Each number is 128 + 32 x the weight over its row's rms, rounded and kept within 0 to 255. Layers, rows and columns count from 0. Numbers have three digits each. The size before them is the row's rms in percent of the matrix's.

# layer 3 MLP up, 512x160, rms 0.113, rows 213-293, columns 0-79
113:140186120101149118107125139080155144112114094098117159096142146120110124115150084116149128144095148124124114165115165088094046137106147105086123162177154062133097171107163111100152110158166166097197107159079142132138097126112113098179101213
097:126150108133145107166144103146135111142120139178149132166113111155191131118117124130070095084131119140161133173129108077133073144153114159100103122197050158162154082084184148105099096168128128133063138137108131177117135188101109012146163173
092:155111152189119091127171163118177125123121133127102147133134114121113187156135163164132108111108112070121184091169065150121088158147155154121164126165126179090152077120137182197089158129137127105138078184114182194117090113114180056108167147
102:097125090102151155118132160098110108094138168163150145095158106169125137104104133140083097134065106162167134164179103125116092155109091143159088179206196105169161080122140078132154099139110141113065096102170117089057127195097176134064119128
086:126154133093191107132154152102125167156113096124139185116134103123076107115145117157064138138122180080109136148130099100119105102156119112135155116145102150141154117134155134107081116144134136110149079119102115084106132170133157087108159049
104:085118078093179145122172195119123115146208079076106141100124127092136095112139076126089105142110134179149139137077147095126163133093127104132146124073109143130133183150111115119144107118142117107089135092097125106166161149111072180152193124
089:124141141167074162080126177109137137127136115119131154185178109101098151141127172165088079079118065106123134110116115160081088061131180169147107087144113121209101137110156115079114138106167104102191181116154154168090149133066181105118092157
102:135093140176126127139159167081087136182031111097186128102118109145090179088142095108117128163128134064145108139145110154130115171096076126184080153153132091095156105068104132109142084150070073159114170173148171124092076156111141115117195114
092:056176114172127164121088152175102108158122108124139110140121090128141079110141095131093099066077149135098132124121050129118126145081140164128156116189156149126092094122151085108131125132102155125109150125144160103090130093192155158125050138
091:108155129119118162108166158111172128173132104205199127207147131156131156145156119147111080145127201096099157144079145101155118117133088112135152096110139097140139116087064102142219142089165174147058153124158199148148155175083144178151101130
093:154115161140112060124124175110165130126146094171083092084179183099102137116138154213120132137144186130162128117107137136152120090105165130097145125091080145133121120127118128141163136164154189072139083085121104117173097143199110108163090117
101:136108059103199141033119106132189158158119066145095134137161147126155139148100101141150108141132199148121108146128191141109126168067111096143106133132114069142204109056164182128123118118150155138133170045100172138124184136120137087176134126
108:109121081165111127099156114136195198150096151115119099133104157170147107179166090189119123140151155078157157150112204180125139160130157077138154070138152125115101147143103154133096113095143120063088126104094104110115196139152073135139164163
109:160142125135163160163166113163103099115138100110096134103133182121130118154131134179146082059108156162189099070172072163124155109092145112089152059148097142078092110139162136183119165107165137123083162154070186102114157130161148180107117103
087:178170125101139136162162049171124164133089164151122103177162117079125176125101144079098158186127093187153152163108110169104120183028111121121122184126110093129150104099163131141104164154142115167175079131113137122150117166105105118129187185
096:121176137157131137093180094137135053085184166172078063131078127109122070122111061145125056160153137135143163183120114104068128129153091171155157163172144123128067118130096140113171145164170139116142139085131155114109133115136190132123154148
106:079095164096140137165110130085118167120110104136116087140107157117141144097152120168205155150067101151125119134170166139154120123092147115154128139156111106135091144162157121173188177098124080083121092152150128092073115128142116161082183140
100:070164095106131178152135198117100121150100112159098169118150167096156115107121104155151180102090135184134172155192156140160137106134105153160119106144173085085124211145105159141166089119080115150179116087135071133126139123132188100159181118
094:105073145113160145085124183052099162098183086140111120116157144127128093125085098151120154163133137143135174177056137157129109116101102105146116132069091155127179180152140161162180125139156093148086126126128181166064149145078106074112139119
083:176169182141132160141135104108065157148180148139145090178074097141130095106123142129084135136132103164157079166104132144168117188120100156099151087080095159158123083066118175177177144151130066101144170104123142134109135156143074115105116086
103:103109037195197095114186176090133079156115124130128130187180135135120107089101075126120119088137119192119126125168137172143167166115124142138166163141084191113133140124095144125076159127059141151127155133089148143133217110119108159144078121
095:121130103098181118090083165125107086152127147149077126098171155153095122108094136191096154074139113106127131173132102147165104192078147148147167095122100131129143048097118139190159121148130173099181176144134176140123132149103080140140097108
092:072110156118167171146142123087175117141139109151132144158086102187103135131134144078085114116178160100128136121114109123138188139122167073145154104087158153100135175129142147113132127152144108137156137060137154068174038176077116102120167119
093:129113094132149115109124144136163101067123101136072185129178133124151117149101111127068168113106073136073122088101159193182098151102053145085136130106118174081137105114106125061139130180106174122137103113147095082129201167101133132181143166
098:139084081184090088075164126122163182181103165137106181147116135150076122086105091130116049111159085108082140132142125139131101132081108171156110105178092177131109173140089123138164092192142161142174110144121155104113116136119164104150106142
079:152135126114110144145149175143096096131086177120174099154086084089157166095062055130086115099148112113132154105162140118133102191066153111151139162064121140054097095087083092110093153139151150124076169189135159146130149145149139165119119089
110:059076173130123153100145157081121167104121111119135130142149126082013134192055092100158141148139177138139096114144094129157131102109147091164120144152103033125121194126155155137123148119166177110123116136158113105157136167130130119155107103
095:115106126102149165075110185101137090150120137171130124152058190116083123161142087216123067144160154156123134176106155169146124124136119104162100129068104069130058138146096135170136077101099177128108116168128149090129090093171134081154105141
102:120051050131103130165072100110081164085111099131117070105105116174138143100117150097220120099166168131153104119132160149127141119118168161106150115116042182122087123120136146072110131215126164091114147125140156134107148128152123119131153114
096:100166078148139219136118080170122136151137098190116116111109153129138120144148081132147082123104111122146117099170062158116147103101133188110132106134122144123178151134145106141178166156148136120172101141122181103119158120089089104168145132
096:115166089108206081135112174100111107146115082116113151130110122156141133166140108079120127131111145050128152175126095094141160103108100146148137104131159060066132115139131078106108133180167127082109095128062114107052091179141085099118087090
122:138151119139115169207127108132144121142136117099093127140057131161169109111138110204169152176127164112150129114177150184154110114138113188142103141102113121173121130101203115102118127123165156044164139106127136133112125064083164140174148128
087:078150131111172180136153168134165120090109099090131147086128151144098137182166184073155124100114119153107155130136120139150102126113134203161105146115123093172139161047134123131179061099110145118127172059098066148103181132044165126129056136
107:155171123139138150114157140124107153139199164139100098102073145086087157179134074172134132115091100087103152154079117169149169127209135099113106131178167081168051070096177146112084102141131167139127112167084162069115155190164148044143154145
098:085125170102141192131143130102075164137118086085146132168158130142123155116120132108169127168167134133118163070134158153152086140106197098149100098127139156102182144087119161112186111149149132098163097179173102175123171128156185146113165095
114:171110100109162181049161220119116084083148135185144115134114135177161102170138133095115102102145140097097207114174103167100115118114164097156134158184115102161134077151111146130131098156123127123100176133142141145084082125158104139115194050
105:085111076096188142151148159069115150124101201145169067102097136174129165093081137167163081112139100100131093172087148154143070127120193131160133188163159152069091154123117205154064111128116152081124153115151114115154162108135080127124147121
098:152176059109073082140118146122144134182159143103119101086179136173079099140119185160145088073148081176145088182120108126171119160110140101067130211139097089067134123121123190110168174129117163104125123097132169177073078168176121157153099147
089:123113150106162095141175206147131071129117100104100154093103124058128081137072109146103074126071087133170161123145153155168128148139115084120084134131139121143104164173128082119125101123123115167164127114117157090090131174068158162137077176
105:109105092179127133181116091122115126126137153098119179099209086143095172044108132152134144179135091200167132083084121076097130106159101170152192135145095135172117106124175156171160115098142145136171160117165125131144073125094117148186140156
070:142097107160121090187171137173074148127118114161120144144182162118121183131176083162110146119131128087125128107120172107088083100148144124099149147135143159099182117114077188185121106123112112165169166098140238077131139072114105140124103095
097:113142097148045131139140114182113074133111141129132089144112126145097081131149078165118160145140106068156133115118084092127150117145076144154150125106147151146040061153141126095107089176104171140122172175085176129141109065146171127193125113
094:088141125158160171106154187179128112095102151088132084119101132162132131179136099199159123151111096167102102077175147185134150095121139141114131107137126125098151056180223140116177129173143115167052125126084144133140125095110190133155161085
093:152135077117134105100122103100163138172166117130110088121146141089179168145118171118121060184128130188132126146154143101151118151148164174136133007131115106094172130118121171186160100132208119108143086090108163113151174113140127074093117186
122:153123125159094155171146178153127124152174098114095134163073140117122111110106096107058123124142041119132161117107107155147137197091128116085164063106153091102132164160077132136155045107160113166101129152118091134123131153174112142127124115
106:080100133116063125161147170146132155127131147083062119128185163127103135141146130145142117127172192135093142133122160203110138160108178106136107094155093144172087115130124146131162152164096136139145111112061133106140128070100107138110137191
102:107115155121181119138126111197100116100149099110088140071125066120100111122141180107095132162110149113158189151175127110103124120092128191112137117174128158129090119104123155052097124117140142120122137152150097133126123170111145080117103143
108:107117181125160144191180197192172124098079158140143119159134088145135135153061094091090132101196145088119168209120192172134141132100175150177115160124130133155137142142108089171085203099152107156134098096104147078154128129196083170126089133
102:146190113149142127125092150166143131137121068099119130109098103142150067141147144132162115086077117144184141178112117098159071169083123131168109114144132126180136100172212080060141117142156147113051127171141168094139088184176133181118169138
107:072100088110115154177143165121055066104151109132094103099126124129149092120121071090097165133098178111092167092120118086137087097176115154202170120098137144175155157088169130126194123108138167112132137122089110221112147171176154102153091157
094:145122100117143119052140102093148092119115063101117121178085104112147089130102146183079107165170152140097172131134131117239105115090080163141138144092132197086098138103083117148137148120123143096101119162126143165088131152135115144131125119
092:083122015136182090100193166091161103152139136136104110089087138182154128145117090165117112101095021101140116109127071138145118139136148134128112084096148133116129062105064165121131175166143129111102146109093086153159103093141132146112122177
077:147126137166150220088144146144080123130198120140093205142115176118083134169157121147144086152161106104106134151137088118154110137119088132105128140124132139091134087122116084114145139160106148098186162136129127071103115118106139187169067124
089:136111164155166179199160170089151126165174063132137161105154105186115129099135095188091215166131152134158125148132167162143063130120123153166171139135144114100131116131090050201116131114177151183165189181125096079071169140088090145147162148
097:095100149097074195122077163100143148203135173123123175123124138103135101109122112163138118115158055122066149110141142102209148117083106061134182102105115121117126161107091084101102145105121150107096158141157118086072109216104126153121107129
096:095117090177141181062106162141192142158205129187089115143115110153138107140151108161166105158069150114138118100110061137148157185137110142191164086095109179081134201154136124219150147082167119065115137118096194125124153164148123103131189134
098:089093135170150131116187050119151095121110138131155125196092104153088136149124072113173148151117141171144146077117110159091173133070149077107169128124087105091136165152185114144152127147172060165164110157124157172163142156139133153122165147
110:102139074096140187066097143166113138212189073134117148134122165075102125133150153176179137127160117147128068101148157192135138127163163138135100138130086160083131095149083106127122112068184145148134157163113093134120222069118134126132091106
087:117163117126167164196175139243159101141132158099110132123156135093106183101079146134109122124061115056168179137151124101093066165168101110154098118142120113091125116088172109157179128133115097117106143134082134214163135143151161130179088133
103:087128103121097169080148144128053171142100134142102112121124095125150144138190131158111041120076094064120125073175078149084114133118159129085113137145113095106132088152137087113132156108137125123133122111121106100152119143138190061141163115
107:100125111079112135138142152140101088082173126142131161079082083226096131140099146120116150132163090092142206127143108122154124138116112152094084105086043151049167085086137098076104089137130131166179119197112110102074140154122129124143184099
108:117123125116068096079115085135100080136133091132147134178087101191104187082092061152164141143120139155164175161124168124138074168150116150152084121136052091158166136111195194161153172128142117174077164084118137100147181117130078133137141139
099:110118163092104122157138144121129122128106184124121121116123111120087156084119102185141086150102158090123102127149122146153083157172129124134130153145173151128125099187106162092119131145120114124118153129167146172067113140068139161110111148
094:118113133209147108118149136063144147164121096172171098173135190136159189147086153130122099107100097126133116169151166177095115117105149191196127112133165084148154122157095133142182130207146168136157147167149128130124142144146142160079117064
113:150155168142163174139169079130170083100111153169162139082109119183122186142143129102142146166163045137162113164108082112185142171123151130066111107149110146110097188100115149106165130147141120112144144135124134134171122141089143014172172129
097:130094132122124147136136163163168131050159153125116192110080099130194081131118089187094108188128093126095122142099136123172091158126141108075113124094127153124104121094111090100139072165154152091028117156144145122134146101167145120130115094
152:175144084157179178178105168123127152149148159106132150152154149110135112096107124118091090115133108154136186158138126164099133138104129119124161131165121175129133160166099183132145138100038126166142135161113101161100164168076131135178152104
089:111114096134164119065149139167076109144144101125140109076125182084142127154161177129090138146084162094125127136196102206091108143147136143195135196175134070108039106123120136124128097079103136150098130128089185127109105115109139098176091108
099:131116071128194127108075130203143154148137136080135112126129145107203107141067112195120107121152144154142169160115073118133161105113111118152137167125135144181161162236103153129135126098141112146087075134141185163110138122156081128123209129
120:105113076154161177162089178149161120100209097221151158145053115196163108113091148129108123085144139102097128185099150083170164118101148114168133145097190132165124171112137163143168141173117095085131107132130141150123155149079210181080138098
093:124120116101117136125091146114111125103123118090124115155154095159122097148103108149167109091146046093106137131044084145131143178075108136150151155156132145156115134098165153149122082110072132126143109136141141090186122129047194073159140113
075:136117124151138091065122175147191170101078110169097121171151127073165054154143110182103142122062133142153130091152112142111075118140131150128062119146124161098140145154112142093127113079114100109122121073148147113147114083198130118131097138
112:023163149125111167176116099137099175131092109109114124174048169124144151174086083143117078128136164132171096096140100131125166141140113072156191104115122149112160134130121155145125148146169087172124100122114139107089190151124134124166107116
107:128138077138058163169161182172076200083132141130084175134089136133160130209176128157144101095106105079164198111105141148103132146117085170115091093103149106117111173091094109072118130141206139107101125130134060078125109167129114102134143098
093:144145156105116162111139143084145092097159158133102176159138152076137159083088074161107174201108123113191149120063133109142102143145144128208168108157100140166106133108150129147123087124128222133139093191155145078120134083159108127167094085
115:101136219119155109119112170157127121090144134117180134068074088100152110143121121169190131069169107135166099072110108142148172122129119145117090153154097131120086108066144151092150101172109046121079118131142127098107130122124159110075112121
096:087125123123168131153113123089149089121089144162182094179192048118102124161084135122127068124202169090103050120102105098159101107126180174127102102111059081219084109122140112050141132118109154166164114056146094109112111148123151113122079113
107:130127138128107106179133095124200170165127100112078100118122112168085103096119111170113081177152136178156194142156127191076105149100075107150135115193130073067131151118138161176158138082092142150128109101169085117135101133101156152100117144
095:113140142187141110140102179060108133130126121137144118145170084089179129153119082173135116085133163088049131095123093118144096122123110152127161173152156099132099147179084076141150100118142196160107192129121089092086154139175173106144157096
108:207111104132088135103146182110110099099150133098120052072092128114083117125131133071132131135126138128133146103135136085169104124103176129104115134131096144097135183104149173162133095105138083088070096106167126142150149182101140141118113110
096:094078128129178182166133111158174136183155106150116134150143097123073139095111137048107084135133180160161108068135105109134132099106144149117183086045073120098148167100127176171125154101106100076148165129080192134161188101159174090120116142